{"num_hidden_layers": 18, "hidden_size": 96, "num_attention_heads": 3, "num_key_value_heads": 3, "head_dim": 32, "intermediate_size": 256, "vocab_size": 8192, "hidden_act": "swiglu", "norm": "rmsnorm", "norm_place": "pre", "norm_eps": 1e-05, "positions": "rope", "rope_theta": 10000.0, "rope_fraction": 1.0, "qk_norm": true, "attn_scale": 0.177, "bias": "none", "tie_word_embeddings": false, "parallel_block": false, "init": "normal", "init_std_qkv": 0.0589, "init_std_o": 0.0731, "init_std_up": 0.0843, "init_std_down": 0.0843, "optimizer": "muon_variant", "learning_rate": 0.007, "beta1": 0.95, "weight_decay": 0.0, "lr_head": 0.00473, "warmup_steps": 0, "schedule": "wsd", "decay_fraction": 1.0, "decay_shape": "cos", "final_lr_fraction": 0.1, "batch_tokens": [8192, 16384, 24576], "max_seq_len": 384, "doc_mask": true, "train_tokens": 105900000, "max_steps": 6889, "dataset": "wikipedia_en"}
Each number is 500 + 40 x the weight over its row's rms, rounded and kept within 0 to 999. Layers, rows and columns count from 0. Numbers have three digits each. The size before them is the row's rms in percent of the matrix's.

# v: layer 5 attention value, 96x96, rms 0.062, rows 45-81, columns 0-95
# o: layer 5 attention output (transposed), 96x96, rms 0.0726, rows 45-81, columns 0-95
# q: layer 5 attention query, 96x96, rms 0.0608, rows 64-95, columns 0-95
# k: layer 5 attention key, 96x96, rms 0.0542, rows 64-95, columns 0-95
v45 108:522525501540495465497434556483490440486472557508546481443450533502501419497506522530526558551501431463543441495504502464474596495469472507417573513463441469533567504546479494450486441507488569464538460505552510449469521484479522518502413513513437514480474472514581537535565499541465484433
o45 119:503506460469561505454461529557575567473545553527505501486501471584462523487371547566482437455507422456500540561556435480431489507468439445487459499490484492489525420479519541511512452510560511556501504502501482507456523480502490522442451494507511545555511435533472499512534505465440476480
v46 102:476540509440527482513468460472433459511475526557545497448526542542495468521556539466408617472450517535501566477489482589433472559486550447519449472523484501481534520547475560454478451503426445518494460485439509486498478460478576490529463505519538541535537487481506537478513448502495506585
o46 105:513600504550509452543562506454510544490454487522515440440526513496541420496532477491458505502530484495496530471506487541475523447545427525526553508484518513478530505529493525443509499587479509447542573509506469540544477567421484528497538446557474495578462454534523602534517596450506472491
v47 100:512525485472535459487489527437420531461459460495516560528475611481545488636471448555529522422505488487460488469538441565476525466542470513518534520495465531526534546457486550510555517515513447515441541467459497466559540461497468504496486543516506523456495560536483406463519506488562471492
o47 115:551438520516474542501493486498574423484463486447593546555524566510458465484433496498485497463500462608456534479445510466578519469519479453467501561544509509505504569471473575518523466449466569452492505588534525476531545547489537452462462475530551517476556514498464540520495516505478480540
v48 110:503480557446455498465474537573472499508487531430505491485548418465510470526470527527502538530514495519489543505533426535466516510494437467462517468595566523538468528549527463457491543514502428437586461458487446527502504423450513438450445487536474511510582552452487541421478524490501490452
o48 114:466537478460526533494537442431503554506528511523486570539550561523459486530487419525527436469473509512571485484521494450436514537527522496524518542426494534389569507602528514497588535482534520496556561514531495461503523531477483489529560530533555473530420492554498505474531465467495554502
v49 091:484524558480452595594498457542493485480471496455550515573474476471548471439537475548510520466483407535488506509529485488550506459477477541469521510457487409505497426470480451489512553538472531460542462443540540525529572460470514488456493505545471533478490516411504524544513449404549498474
o49 096:468519490515547504470491516493473492591483529530578474549412562425476490572477546574464482569474437530527508453578470468526495559528521494487441485470547525468509459470528541539526539485522451448496473463485546492473518523546531486518509561493511504507560428526492435570449531419527495546
v50 116:453469495492486580515524463544563482500523441528568498523492490575565569529577468443543517518494581463443572556482477439530476524406432508481481519500436481457540523493562501450522576497522503475505478476475502541495506448439536522510502465498462478492459469477459542458476502489579555472
o50 126:494465537553546469516530487490417563559496495501523482515512558486496463473497510451464467529528513520500449473502433526542506552515477544468453437534458415484541517492480456505481548471520517509619445485481500459441528433564536431501578535466531472484520454449457594568522467456519512508
v51 107:486496577505486542477577512552463501532404470468451486495523517480393468527543554474535548507547523487482510412519544488534585510458477526491504500522511464476589500482488465488477569521408456498455468473486448552529486511495593452520510485460460464456494413519524448515514527542499494496
o51 114:573501492521514472560496517553448500478531461536501451456526510517427457494544396524489507478498478468550516470523457507529472448513451429613445527540521457563515448500522491561555499548507501522447459501484507516525509421507548478528544574522559556456536481588476504531469514546489553516
v52 108:476467553548514503504524430375505407542431529455564442532463512445486474450466455487437481510539532514569485537523515529519537513490444527519510508518546570485477538485518459536483475454457533512523428499549490576504579552519590446533523483471473437526520508504466509468475521522511499481
o52 111:470475444486535449492563452564493490462486545482456507451463547500504559494502441532454503534524438528466536480430492554486432454574525543449510479455498520543531463527524526549592484503551464432507506535474474502477411463470383474477525504500538456518558496487483471403510486507487539510
v53 104:479507461478474549505518488465538447546456484526486484466518489487493523520469442417452468514430548456380481543569470508471477512491511437560496537447479524438499536524477483504492444454600501564531503462464491464475531542554484574550491459432510483548543493505490483455558473485455410506
o53 114:487472572445497523549549509511506522450428505477529515433540441520503460546414508482433557466549566491532488522461498553618511420459585534405573501473520462483482553465508511446469458498542476492452507486476464510506474512556478508500519484469491502478451506468518552502464501448485551464
v54 100:461487569405462476484503444503447493534584450527438510521459473491444495535486460491578524437451478460497489560496489463491554558482489476520491528474535461498449543478479413437536602493485513492556466488511540458566498535479506508565557496410549484511512491492502499522505456487590502516
o54 109:503481541488437466463549447439473495493461456478486496501519474450526567524469572517526516454534448534509439554557458501516583468576518483461470523528522469530527481482496466542522485451541419434445491515525554524519468403460512478508580551548586498467541496508507594554494504504519520480
v55 102:502524540489474540557539459513554480552559448519508490521581506546506502521488479517489451448464459518495484460508519510458599491540518601482531530477535533483533416471447472475562551568535541478465538527540599499546528504504461462513544476475528474553475437471582445484472565537523489471
o55 105:526463506407491498502466522510475504545522513576503510495536526511607451487524527542544563504458457534473502482515495497449556482500501500509482515497570437519402501414458521592507540476529505500459497519464420455541525446546514568538526534495554505498598516463491518482425490457557485477
v56 104:519485575456468515424523509476423504524539553480504456501486518530431483521492467551491496570424445486495479464523487488478575479557437492498512492538507545547475510469538492509511474458497466529594507498591447517598466514507462443430526494528498454465481493477515608471470433514461539539
o56 107:537561532455542495480486459527475510429561479485463501562434480471370562581524508502478524448500447476503490541486460481485525489538527490500523525410545562492432505514525499480590448479485511514561491575562454428494524470451491423502504498517479531580488503526523511471503495462532493469
v57 098:569482509532546577544457534488502490424500465513521473521508468469507526508576447540483431510507551493471482502521540520548476458543483512477465602476489469526475477508482569457598551513521445471479521458477592576482556516427533553516557488509516578479471468510485490492577529531515441486
o57 102:520465522498502453554537571518472550532508461509507519591444540498509485446408519514510486504492537485468471503516470475516487434560531476510461490524628466488534497468429457562457514426399533541452510466418514450460450496542497546518512499443495469490496514483538538478486488462467470576
v58 102:603497560456497521519521506500458502518442577490444461471549555524492490518485436482492487465518541562450544546515473473480479470454437470390474469513416467478508490515486483476550502478483499554542487452552585469484428469415472490508414440533437485518461525502507470527493520510447493500
o58 105:478547496523576484513512497450461557475474532422496485449414560543469454499485498497517612459478467460541497461574458486460502499513499470478467466532494480398473492479482558472567491453400470517502482529502521456508476480504512532477503516535502570544469557383504543512507507563513477476
v59 098:521533449542495577579530465546488512455497490476535553529549501532558498559559559486438519518423507477455535517474451547478472444500502511451458389391520512512501487531503573449536511495502545518553525457510538511506520557504546473508537446450532494518521490498481495491536404563512489455
o59 097:505481545519501499426529498468454508519519480458487481461494537500505430511462493497497429497554488487487516482577523507529450410474424539464507473541540536495495525512528413517510476525482499544560472459395409486542565510565479493566498478432465387479545533479486505535474583479486489478
v60 110:520492519547518571487571479483534507512572486514492573577494448545509483414452423469500508460544524523491479547504510459538489536534534485508461485534460529410575500427558474517482528461437495560479476562477531515535548553484528501555464507542539541501461516508504498487494420544520400456
o60 116:465450545509570489502451534495475462488506525518567493461582473508434559505608510489542538489524517486408498498554515506539475482518546564456516499508475456547486508550537511512456500509463433426485432515434575476495498481498447587528558495525530486475507474504498464441496549502491392481
v61 117:472552499489560483456565445528541516541503509573528500547520510539506548515534436555504454502445515481503439466543495495580529427490454503561519494524497489484546402479501469498446454594464507565402505534496455507514550512526429579567480487499499458510486474514529483477471497496417475525
o61 122:460511488488451478514439507561459503483422523558564526543455495501550450483528479437516509417446485467461509487428490463517535454502560494484561465512475488599462491498573512500470580505547455538456438520451430403474551522519518491538477513549517528556491491495496483541443488506493467562
v62 114:431560457553493490448540496553563501492555519450517581469503499503512518575435528426563473476417504517532550448506450551410492483471504494503468424516472458543567470490523502505517546483495499485457568466443466474509445452540471484555532510546459535482533483456516547425518452494511521492
o62 115:557448509482456503523430542465511466508442443456523443540591534567475442575525475478543523490527468526512486468430510537440510467473484537522518453526444554474499510488445441442537525443588473496579504450498499501551595531562521512479508513491496556464471445541500513469459517493503455478
v63 096:490517549499466463486566485488481520476533500471512452527477520474496442434587442535490541528504476444537447496536541477508558494643449457473468471534520522490497488527456455463534496485516507525486505500564523474617622513521435532494493524506521534473463544463525498523446424464528490490
o63 091:473487529431528466462468466609495537506549486516517487515451535479509570520491542532505547505436476523552501533477516481497537486489448541490505533462470538583526540510614478521496503452401428430464483535560480496573495515530475518521489470568553437443505495557533525493502565467477456489
q64 091:480480456477493439473493496438534491543488453441545484470455524454513573522461521425430475471539525495534489509464563410475492532487498463489481523499523496555539424489504455515564504525414526450473448488561515553490524521492451507537475469532419480483540530515592451514492581485490475405
k64 114:529479528502444533435431433450519481525538510494446525475525557492544579447509559540527533485517514488526534488510604524517457481509524480451453470473509548559478511527480540564570485509459489501510515543437422506474501551555469558538453505476553493433503426534439506574437484480531500546
q65 079:522525529497487587495546484385492532506550479519477536447495480479471463428546523575600480536443526525492468479524471561500450446505495502502517477497510472577470546486489602451472466505541444565509479560489479450475525548510503521487484562521579520519494479497451522532475405508540530509
k65 084:478494556503552429496433529468467492415480450464467570535564446419469476564410544514507487513508508545435481457486476477472535465495496551521483496518478506443512543482437489443488528522480499484578516517493473495483431510560461458490448494443559543536494515476477489474518590433430531480
q66 077:488519505493541562511493438471451516580549423432483506402518527539503469503507526478503509462486487463495542480502481452544461442499489536516449467448491531520557492477544585439539540472561434557501442468522454556428537539549533442476508528497466518522513527565508526548541498490605495485
k66 094:479502500535447549471454437537536428493519517548447521429604443484536527539519567576478497517510525465490474527517474535503528455512530465443483452473488490607496525598455492514541456480487442572484519523473513499480481484503499559466463569471489524517467507429499500499476467428527516586
q67 073:466510500466447472559531586524456481440512511416483471535419497422429461488504496568534538454546485574528479446563532422527510532513456482465538431506479496451463533509470470518469500486464518507523509513516462464509477487433524460533486531547546388504496495521562536471453501513444480554
k67 094:472460533431518436480468524526497489506473439510558566567481446506545554463478474470478494513518448472463461455514433483433582477524411525564484531529484427434480496519570506477415519465487514565444516498538572505493479521504493452551555513518517534525430531478538496502431478510441501476
q68 090:434510435459557477524559515493480448441493486480541455521525505491529480442442501463531450524589475524488537524473567537483560445481493494485481485516434553448529462491490521395497575535389488532473578486550523476485509563523498508474475510492513403502578511536489457489457498481502517528
k68 098:521473520577517480521546433472502452512480484507511422471520446503474536491532510578532481522452491468474420458497477521458492471455483480497474496545568487534516437514472463518588476508606555555521545440504521515579565454454552518488522542486468535499510413452496480485475405471497453521
q69 116:551504536542469541483533486628525515524502462501570468508506516482475482460535428474432506458468533460450513571554439461434551468447476509577516444428506487432540573491541498537512533419526515477464515499497482488451450510529495489516479502472499509477488578557518534453501526485516562561
k69 105:507420528458461445507481479443484519452543483471487480557490541574566538553533564510574563465533484467519544486524479474521459519521494429504461533562485571443479422497543527512499553540478532545496420494474446435439397447539540526499502541510493454466514499537482501469524513496457516461
q70 060:486535523490526427612516537522514462401479537402506531539439454500489473511486470521517491486509479542462439448520405481545540516439496482522570476505491438489472499572412417523526495537472515492527426518451499503509504482425487483499459453497522440465464505543485514501544552493467498522
k70 088:461431487483558392509518564474497545504496479469587536582450508521507551479447467470474542520515427499525501490496553528486517552496443534492468520528459453461514478482546449477365571453559522529470511506525501500455466533460496499524604497500487519497524488542495483521488568524455477459
q71 076:519493549478454581485570474526511454506575495496489443434456470497501416471537505490408500569465589456554604518466524459498480444472462498512486527451543498545538485563487448471499491509508522498456587544543507490539515519460492525512411544465476527481531498500525527545495489429495472535
k71 087:439571442433469512469544449555487487544489493522423445486460477517517532467559490498457519463507488452450460444526566497460435474546529547495511457477454459527541480486515516501550429587424440496553496519508474581576504470480543575434500506471518474522543517497504500505511585501484500473
q72 099:498545513562495561520479456543472477567514494523459555529493502469468480540497497517571527491487483545507503549535421533504510559503522586495497558484454485498532444491592523432474554453511459547535489465455518473522526560470479490436470471494498466520522524555497414522594585426512426493
k72 105:528469515524517614494475440553446498492555490532498504479534480524495499495440481533523533562528489526518503482522485632470546484507498446551481485485459498473518488555537488540534463503491467482521520445437487452484517446445487420533398500465496452464550524577439508546519529482567531575
q73 118:481507509451525531588550526531513501495537556556510496484512564464499420553524557449486502509586485495532499486500462536547545512533486518491512527458468493533496437495472451423473537504555488459564581480475509523513444505461423537460471493496515489470451525526543495628523560458496570435
k73 106:514559550507514471492510447460455471559520517525474551450495417485494588519498480548526519476537497500538561539452538514515495377399469528580499446487465518470497466470419503537493438568535490502503496446487497496504485518532574569483522511478512437566541454506524445541509489496454474520
q74 109:462442479489472509522533479495471526562425587481517519562525582513508520504464559553502548484483521525486446461531473501565466574497384477498520526482477518493462532480499549493516458461456490485490501529503467530549445505437509520522512473606512518479474490629475568522547461524440476491
k74 096:468438504588485482513426455408531486433501486483475480479463533462541498483464541529542481488541500554532539450475456475475506468512534486576448473531580544467502528496446486513558466510539515542500455478473450438477519488482569506574483510463515448498419529524603466527455425535481464488
q75 116:450425463484541538526553481490545524467468475556439552525577478523447473480496550560509463460505530573472474476535480511505536543613430443568499474489498494479471424531487436492526459484467559495477542457516519449546482518506539547521535533528408443557493529549438498504513494489458524486
k75 102:478541531528522553539413514484454449494567488543482549610464498479559475495483491566491449491461503509498520423502501437507482504481464520547526443513501551416488517494526529490483442574439482553423451493509510464502431569534522477493545489554593469453488492497480496524468517535439512449
q76 134:516487562473509560523464471490449455476498538484432479552525452490485537503451455568507506483540488513539483469499454453543506523500453476568488447408492566498521455525445493539481440524492572472544513541470471478603465456491518504546498493526512530598475498583477525457544464419453461546
k76 078:508509557521497500537477473473484464453533488500481461512451604548505525489484576503522453528550493473478482466474506492524465481490496522546578579540467560344540522489551483552567537492505522561514486521536500473529463494484484451553539472535496505431432540493609497494494499546539528516
q77 122:547418535469487533461463571539464577480544512488514500585505538508436455520546519570529511482479480475462465386513520511479547452496503538478551518541509512540477432522462464475490504482510502549460485499467560554516532507503467503482513580507488516456451451580470591454469476521575517445
k77 108:370500455538499402509519499530525490512540525528451463505550441530540529482479531441496524514445530457494496475479485519467530492479544483496507376498546444420493480451444522521503519599526517531457502424511495487530477515541558475447480500498470489508540527465494477477504547523466391468
q78 147:485583512530418454554493507435526521560516430482511481488446576479492522555580480442461528478443456443476432531536475477560499519485547496533573463562471492483525539431551528519467470461517544466508508532491481501545465511556492504477465442432553538547502555518526456554506541498520558483
k78 108:459495561489452584466466492527450499582463422556542528485560534525495503518473527518536614505467455526524500537510444575591498465554483480542489484546549514489486457466446475512549469442513506497496472549446496447476502458520469456494441504580523519467528428562504457549520493509512522460
q79 101:489552516477483526551548537471546496425495467514522549542469487505522548428459511561585490580507540482463545467532502454503467529480453512551456447483518481503535448439477422526495504534440554549528589417493505462484477557464525530544551522464457535557502560449475496534465429526523500515
k79 097:498467532417492474435378489546513463515477427508533537551442490513535535542464532588432520505506510487463484463512508444520504452490423535469458480549533480513487499456406516476497493453553520544509485531497436527488474439550450533488513524458544464513497453552543473453457525455555554464
q80 075:488430468498511472526458559525458537403484526533494487561469468514483439497505451482525546529516454474591540430538489495509540480523463494551534502545520482436463493445495430435450483503477530515454462587488508454560468508507552493554548495547513509414487504492507459441467485439403523471
k80 096:510517517491496469443535516547531438586502456461483513526479464521445476471504504414511561495497485471460425498525472491520581487477469554547486477509554594548511468562564543598538538414558487443516549543504545519472506528506449469508543468532490456538556514464581501467472513505496460509
q81 082:483486476559487529454570456509560534573492471491552480469509496538555556523548460464473420452506508440458489627478531455501500455454527528475517490456508576565573505508517526477567587471567492485515482484549489574466487503547492505519503504460496534505480499582564499518498533494560503529
k81 088:542561491507414567452476449603460556497506543522386463460551492474529472534477464502456524485484545481535500488503517532464445509501547520427469508498540539559537524473453521483504435521425464489510492428502506466569521458490532530449469522525489546536491442525521564493574536498536468452
q82 089:511485443538540466514594513486482501497506504469518532428473459508503508548513408476418515471544511534507488535440470475537573566490478484556548511406494509448553455509476446429463523502531566479531541479504439513514485524430535471495460443451444549493454548517485528503535593519540512536
k82 093:477503582469559528532533492564466519516500495471504476533454550525548537434504489560508518409516454483514557457501539491488492486498522537480528433565471481493485496480555537467426544510519465596500515489469467564465411517469511521431586563516462468516456461533480554485437530503419481529
q83 104:530505410536470503515425495519519576563488564507527484446501573506520410520515506521480582514481529549545550517479527505497469443523470528502488527457501534489564565483540454491463498470562481530427482497535504513532455546492457538427443443481540528505518449481585487459483559453500550572
k83 104:557468430456430456506477538439514526434480456441488512451514528492467506527504480498530511463531442525519552482510489548511440524539547537468467544475483464530498502435490458532566446469454481363501461528426549456541516429497485493557434566435508525512491550444456517502472508496528524515
q84 079:502528462466510435538523567459507530424554546548515497561484463509499472513449477457523534488563513524544459562470481475490596474471516430561525472490493470514551535501466476509439454529435530461432482535485510421487487556487538489549518482498557437447503563505455544477547426482444561471
k84 100:541479511418610461553564558495571527442463499467577525475492512595585486470492436520496505485477439494411545511492469461462520565470487448458528544473468457478473531471525461476490520480499511490447489507549535522504494565463498526453555530473441503516515479477530496443536446522444524482
q85 074:455482558444473445476407529535425568455486531499456509555493525522429498568461491454498556495582440567538427435543426495551437573552542514479512469472511516495516542532507505466517517522511546439559477499457521492561486517515493544498561469500492495497465461514487469447477441515477496492
k85 089:503481487517555533506539557502515499485545443479585505428508479463561503492475459409468523550453487524533571503524436573505495471468480498505535512604499458451475517532473484459469507468516551498507509442477561455453505455515469427527519378486537547524462540506558478472472468558465447502
q86 093:478505452488518398484538515476533472532496536514559523502538537502563515434519522522492495462446519533508521498439551446486436534524438463521474517591514509499427569491531534574477508475546476460461509495546511473512524479552513582517486487551521530508524496387429419473469435565467497519
k86 115:537506502536487568448489520472556565451480538471465550496520483428514484511513473580484458459405462557493506488535509467545424505518469503495462581524568487535463535510414488440530421467522489530539489519439474533466518541494476578485510485538579510504465456470472520464451463490410485500
q87 084:463438502451524510543550485523495437523429494496493544556472548486555510511520559503519490479485505502473505489587462526478558489465490596510579494466557441490532492489407492517496511434482494558523585507505467542480471572494428493431482506489445455440537488493474515476470531475505573593
k87 091:452472538499430510497459507494499443588496417513540414532507465463573522439496492474505504476573534498433503474508541488478514435565473495512479446535452449472479424450496495496493434532512531588441494493543436482533517523480571536454515526461481514455543525487533596491474439494513500522
q88 093:512462517476531520535522514506502543440562452496547526517538536551489535475554481441522472526542498412482509563561528493619541504582557516459584494501557482576512455558466508471540483566512529478467446486500502501480527499558498542529518538439549539484480561487525512456440498493466576478
k88 078:568516533509545496512485539538505442497552426562530519487480445548538441486447532421452491453477518457482522561539519532511476508481493554516593465499572507463520562503489524551504477529465468506451513534568505490512493469507459515490476453441525528513593528462615472582499528452465449499
q89 106:487509480491459525501521549423446461503436592543447456492470461532570489506501480532501485462482534432528505434472497413542529517544481423509482532510454489459460473507530469528412554519552494554557542495494436513520533553467494493441500469579459552465525466487441557553481463490468469549
k89 093:462546539399550520503481491493456366496470595480468516558453519387500481487484549524513519489465591492531496522416504540477549451506447497518522498481515521462468545472519490519489527519500469545481444479491518526412462494518477537522555465494505552445495475480475560458500553453477472486
q90 111:475542537483487542508556474502541449482485542489514498551510457550450514533564519574469506538410537474530510567507469463487493512460483541538498493504398536518468494502575517554513571460576450520501492443457502548464527463470541499546487442494563499466433510489509547478532509531427422588
k90 093:489479456524511491464502484520456527501513519472394588520473544491494427513537490551429551547502504497494507442512487467499483550544526520493483604525509444417517514490529472464425448450556504489558498466512433546494498495492564524463524442518471392518492487518495560486502552505585535551
q91 109:495480510585443463482518505550546521481526448545492518555526480567475510503527491503508518576494432552506496542499493567539504510551526469527505507593575431505481477464540548527560464441478551511519505535447543506517590523488518447528494535443506513532579486543524429458596542533493463470
k91 105:497503418507537514465453460567453544498525526505541445510510513475516479488521399534483476561441552573434481526516433495550500480528469489462537522513527566406524484537509503484489470557440469463473448456533485521482483455500450469503403475526473454480503525587477497536515581550529562492
q92 098:488483485501569465545485448545496478479513421505459498488552502503534433572530483522588456479481480526487479499502451454467512437493526596470555554511482456540519436542475531402431446503472484493449515422464512480488388551503464463527534545532524534498519522486479515525464514438498507439
k92 106:510494488512501516521555556506542563479469513569542531463531364501419522507491464438467527520496495445514510514503569513485563539476546485543517420387504457537525491455505491484454555499461450407483547491538522432465543559461513506521482528480498482521491559483499487442568491517507527478
q93 118:576523519491425500487538577522513513570506473509522499551443520474455507516540478502404449514445488423417405518552474587450489504450517489455505452497516463487482494442474478524536454485539436518519449497542476429447496473530517485583500457495484451524467522514529475521468465570518529533
k93 088:469476530487482481517443436541466449580490497545486494560526516489567449468392564503476465486433523526488487520471496402518550498528469491539493509447491519525504479517481466514486446488571483511493504490458483481519385541539535480544490474534562449525572434451521495557399475477519513483
q94 113:566473516446471453549522440576487468484522515532491491528488551498495505463483501482440508506535509437502470492520427454563504477548419502495523508507486507500489491502500450473471485474517499445472543573458513449647443467428467437486461487563544540530492520574489496505565557547454457539
k94 084:510472459527503417436569512531507543468471509491480486444408479477461543540474487480569509521454471556487539504514534509522537468480461532576495522490530575446569517518474469568594406495498510446543499484483468486527546492442547495549468555559547519503501453544547471536512552512548445479
q95 109:501527443537516605529438511376490599428477495511485490539503501572451522490498531464522563495483573529522489514442483543541538532571519443506457565488507549479568463475511568578459495458553515515467522431554526535504497479504479499484474469546452505519498535475526514487534499545513527491
k95 102:485573549507505535544448510486450437522450483535463542521503582500519480451483548557496517510526519540499564497540464470483398484518568474489499445535521481467467599460493524454497510537540484482489450496471445497453501498563491468462502497518435584461556472512488431509417588510504542549
v64 083:493517514468434506565503518510491554478479383445489539528434555520554529489516471524502530516540489501500549511527497485399529544474543463493468484534510475529542488473522488512513458453516437575535520537472497471474482545469549469469497505581587534573492595540495528514445440441573465502
o64 077:513449476461491501493509509481462497486522482491478555507529513443521528504465489514600470556542473436480443468527491504431528541424511449475529438580477478520528427549510460550415492489477491505516518545495432610465508559450445502518501555487518455456599489434451528479476509452518524514
v65 094:503513545532467469547479504505469534435498426557517529458523512500436464491477432557532438491438479394463546534445490442457509510475456498528459468502496541524505466473496487498517561509475482544433439455489504527434515485553465522488490494497586463524468514630474556569509540534484472463
o65 097:496482559508539471510443479462529446487477593556454458523467479480556503448543534539509504492462521453513518475456497555454531577451567521500485526457501428451494470596563432526492461458546502538448586504484504450514530469423526529560515458566484507487570506449478491457493453506488509482
v66 095:465483523513448550478565546439520440482466485465568540500568523472513522455450519491542471518478560459466495488528500456529525531494429525443553553483470453456472446455474442518498507487441474468551442479491520557543562548530477485483502464521515532536526507466548544470464508444447362553
o66 098:497459594512561467578401454536425476443524480414489492513537503514547469526506492533517503479488485534485505470469461440449481406566472518484467458529510502480454446578542456512489460452492509559506470476482475483501430536559516487526508506441536491504593524526506568457511534539534482531
v67 094:471494522521455446562530488551434503492447456589453572537536473517500578461492513457515526485491498495531427479512524448507477446491488487504506483499574529455490518456498480505559556593480498545545509484506530491496627504583489465446519492526567450446512507434552552477554503504477475523
o67 097:530518569503419511557494533539508451474496509473484430502478446476466462571546494425425525513509426581501501516566553516508448468430511517459468474530502515587573503550507500467498456484521478461462546519527539525516553486517490519484492508453469505523489575559430523390506459460506515522
v68 090:500429473565485513497516548453509512524563506536493501446458522463574430497590570416559491488469474528555513529500529514497516514490537475465549533475479482463501505520417479490471532530496522460564572483539475485487476496433425432587520465496484493401525491455525466483522421526483497547
o68 087:483579494549511520564470528481568466492523518368581466573478547537416532483521549490487534563514552464524493512526465513510493501506444502458513496533497527534437549508493510540546466493464521502506465448513519482443492428480455484498497542484446505514481480580535491572493534550530390483
v69 082:545464534420449515564492511527472559527474460498508519549496507568462488526442511553466556550513468427526532496575478556465519418517539522502451485591501537495470565434473541556547528511545458516443493440528478450517491522511569557527555506520485502487472503527475475509539485471532598454
o69 067:495499480440445495438538465468549539510455546491447496496478421566516525460501532475520493520495385475449470526600523555491516517454494445548570581550536508558512505523522499436502497500462497509470543567480505548559491509515552538460444495474486449535559445421519455455516525477521508512
v70 095:538518465385518438503487460573476531521509477518448480501461527533531438535457510480494421477520514488542453538453537526466501533499492538513570442440496439465527556521440485503431512505492498470514469480536595520510570466500521493492474513505471542499507428482612505555478507609507510484
o70 088:493498490456548522492478476474551500545559479499529537480515444488445553509451465463508509453577473551546555498415510485457422487524457490458511472454467464535489530543427420444487560503513540512526521449514546420515553518528485528527494545507447462488445496530444469498466394434441464481
v71 087:516519496591526513477508523423507410510502531503529502427473451546474525496541524499526547434467546542501497536500468521507488544471457426546499529441576526515492470501615426440522519482528458521504519489539519506520445467522446483451454478443546533552502574472469521442527469558452493564
o71 083:482472499512450501514486490539485536515483455452501454514490522486474548488502558520471485547432531503461514465450559534496445465465510505474369454443466474492552474390546559498538521443463491477447433456529484508482533487497488505501513556542547426522482565500481530468440489614515435521
v72 101:533470549466516518517572502480532456517491574544599533436511451482542518506472470524459422536524517472542470463488515462464497533530532480531512507531527469502489474482479547544458538447495554525504434469501520544522554501511435533500602509461532532472632425415510510499560533488480506465
o72 094:562495537489495461531511441570560546520527455451430512475469509460458428497503514555489514546462521580546542501479485477425405480562514583454476576537423513534488539517549492442523514482502528547473475513545546467542493518445532504494454505510538535550571539519500415509508509503498472471
v73 089:479509478496517481468455536544508452516505519442471496507463571504497515494559512458533509467483488569472483468533532525504441525447499492532548560428502467497515511556525552552530488500457540475538569547435426487486439450447452450459511476373488474404511456546419516556481486465502465532
o73 081:540537542549469560508518512478441553489464457512613509463410547482465510452452477502478478539456558438564501488514491450511576468486507495525507511476511431488502556422500469538539513524454463436564498477529488502486546452490481408560433520470570540532472489524512491565473453497465506510
v74 085:498494428432479559570535555475524491575517549507512452501460471440525463494464506481494486527408484571519454531518519466515507563525470537520601516444536478437513544501571510519515510410431482453488456522551500523478562507471498533455444465481471566497463512502498463566488479560482460537
o74 074:529498508500488505475452464501498533492560487394446571544549461430582516453409558482441546489479476492511479533532501456492505439524531453468487466521490465473479532537411489496546569499472514483492486455568467434538523481520493489497506531537576542536478552537481559469462425531538454543
v75 086:513571475539578513513499450513501420433504500497533540497556494496510537459534529511524500473442541493456465523517525499475493511512463512534446552556433486510541531562536479502630571604535558532493559518474522450507480481540466469452484527541553482471452507472516433485489502479515537405
o75 090:531499517449510524568435414477527409491452471510552563407541549566509454559530455485471476444541492452493473515523563507552527502491553510461512545439455513521468408462539498480484509556486457472472425507535470583459494472454537503500470512463506486469584473520475488484533485490474494536
v76 094:448436498542460515510517476394531468522562572490543450499495488520507520477550531535490474579467500485579497456463471499525456474493454461480524489542532497551463512557539435429531473469482513574444496563536528504469522563483525511491487508468543461465440572462482448435499405537477542518
o76 085:472470493474417504542505518547501474545526453474479466523469500518506487544423602441527576554535513513480544522517500532508521493472502473475514526510543534429415492427535560556477574536474482490428480532531529470493510494548455503494575508554446560570549532507547477472555537533558452472
v77 099:461457523449553550460475485562432520532467364464545492389459520542517551508454502545436454504505539464531568527554495478459515533558518502464472465487475504515504498466477523486510546529561496463478542483506546523503464449487525431470509512454546427522559529478492502554525472553506465442
o77 106:421555489502470495487425475538484527515487514535522564500415533527546486482534507572522462543539492491512531405461488450461473612495448463486438475519497521458498497499507480507507481433469477524466505532474451532547550548446455483466465513567417510445526473499423448506432469489435475492
v78 086:542468486502444422534497485478541521538542548513450534519539585424548528496554466492436470518465445534499450485408525451581470520467595510436522430517528544496511469551453470533487473477402516538498561496495497530421488505495484532507541540570557512514521488518527528477479508490484458517
o78 080:461519552514509518475535532566470435455489522434511472535499511411436458545448508493495528525583524466488438479461456536559522547475471470400517457504534493486507530502507443508495485613516529515513514510478598457467490472476561525416511464516584588496517487508533491522520540484480518517
v79 081:519543525545502476542477510485485435563552533617423489534490471462533452537478477507456497528539468509537509452568449470513535552503587525471462470489513463398481570523417562540492475459413513458434498460496476509499521535484472537550505538437535509512507477490523488494476456540469444501
o79 070:546570470450502492491555449460534489490482519494487438537510462475565510429510552485447490533565569579491544555502514465515505478506398452496446492478469532466518565557542499491550455588540458563531484507495527463492497487497545484515464461611562475510437495538518519514512567483533476501
v80 092:537397540566469508492521470486555511476489510459477534469441481509526491443478571494591473521549506448528479436458509502440506438485521423514489459513491432482468536484486483452513578548536492526476532539502554442468507471555469526499577443476557528444556426479494536496539505520431544516
o80 090:558541494551503463502451495493484557496504491444462398459477454532420523579517523499514554494501499517566502462485547545476438536406572527529492518488468499505489467519602510437493495498453502476550456514529543473523545412429491504476508537517439476554546498535533415462472469484479512495
v81 091:473461476511483526472514558446560513471472532483526535401557480437453528534498487533506547519520504533474479509468483554512450462403486521546451539516534542586532501452524499515486522443496529572487494489480479575498492568556449568506511566474459537562420513513458499478488462427503583497
o81 083:480472515497493503480500488539440548564490520506496484480523545455560485526455577478490512523430458485417453499503466557453468500506584544534497563481534464510500563477499549520449587504500526538469419482446485471456432482492481519533430520471519503459501435475523470511608492488584579508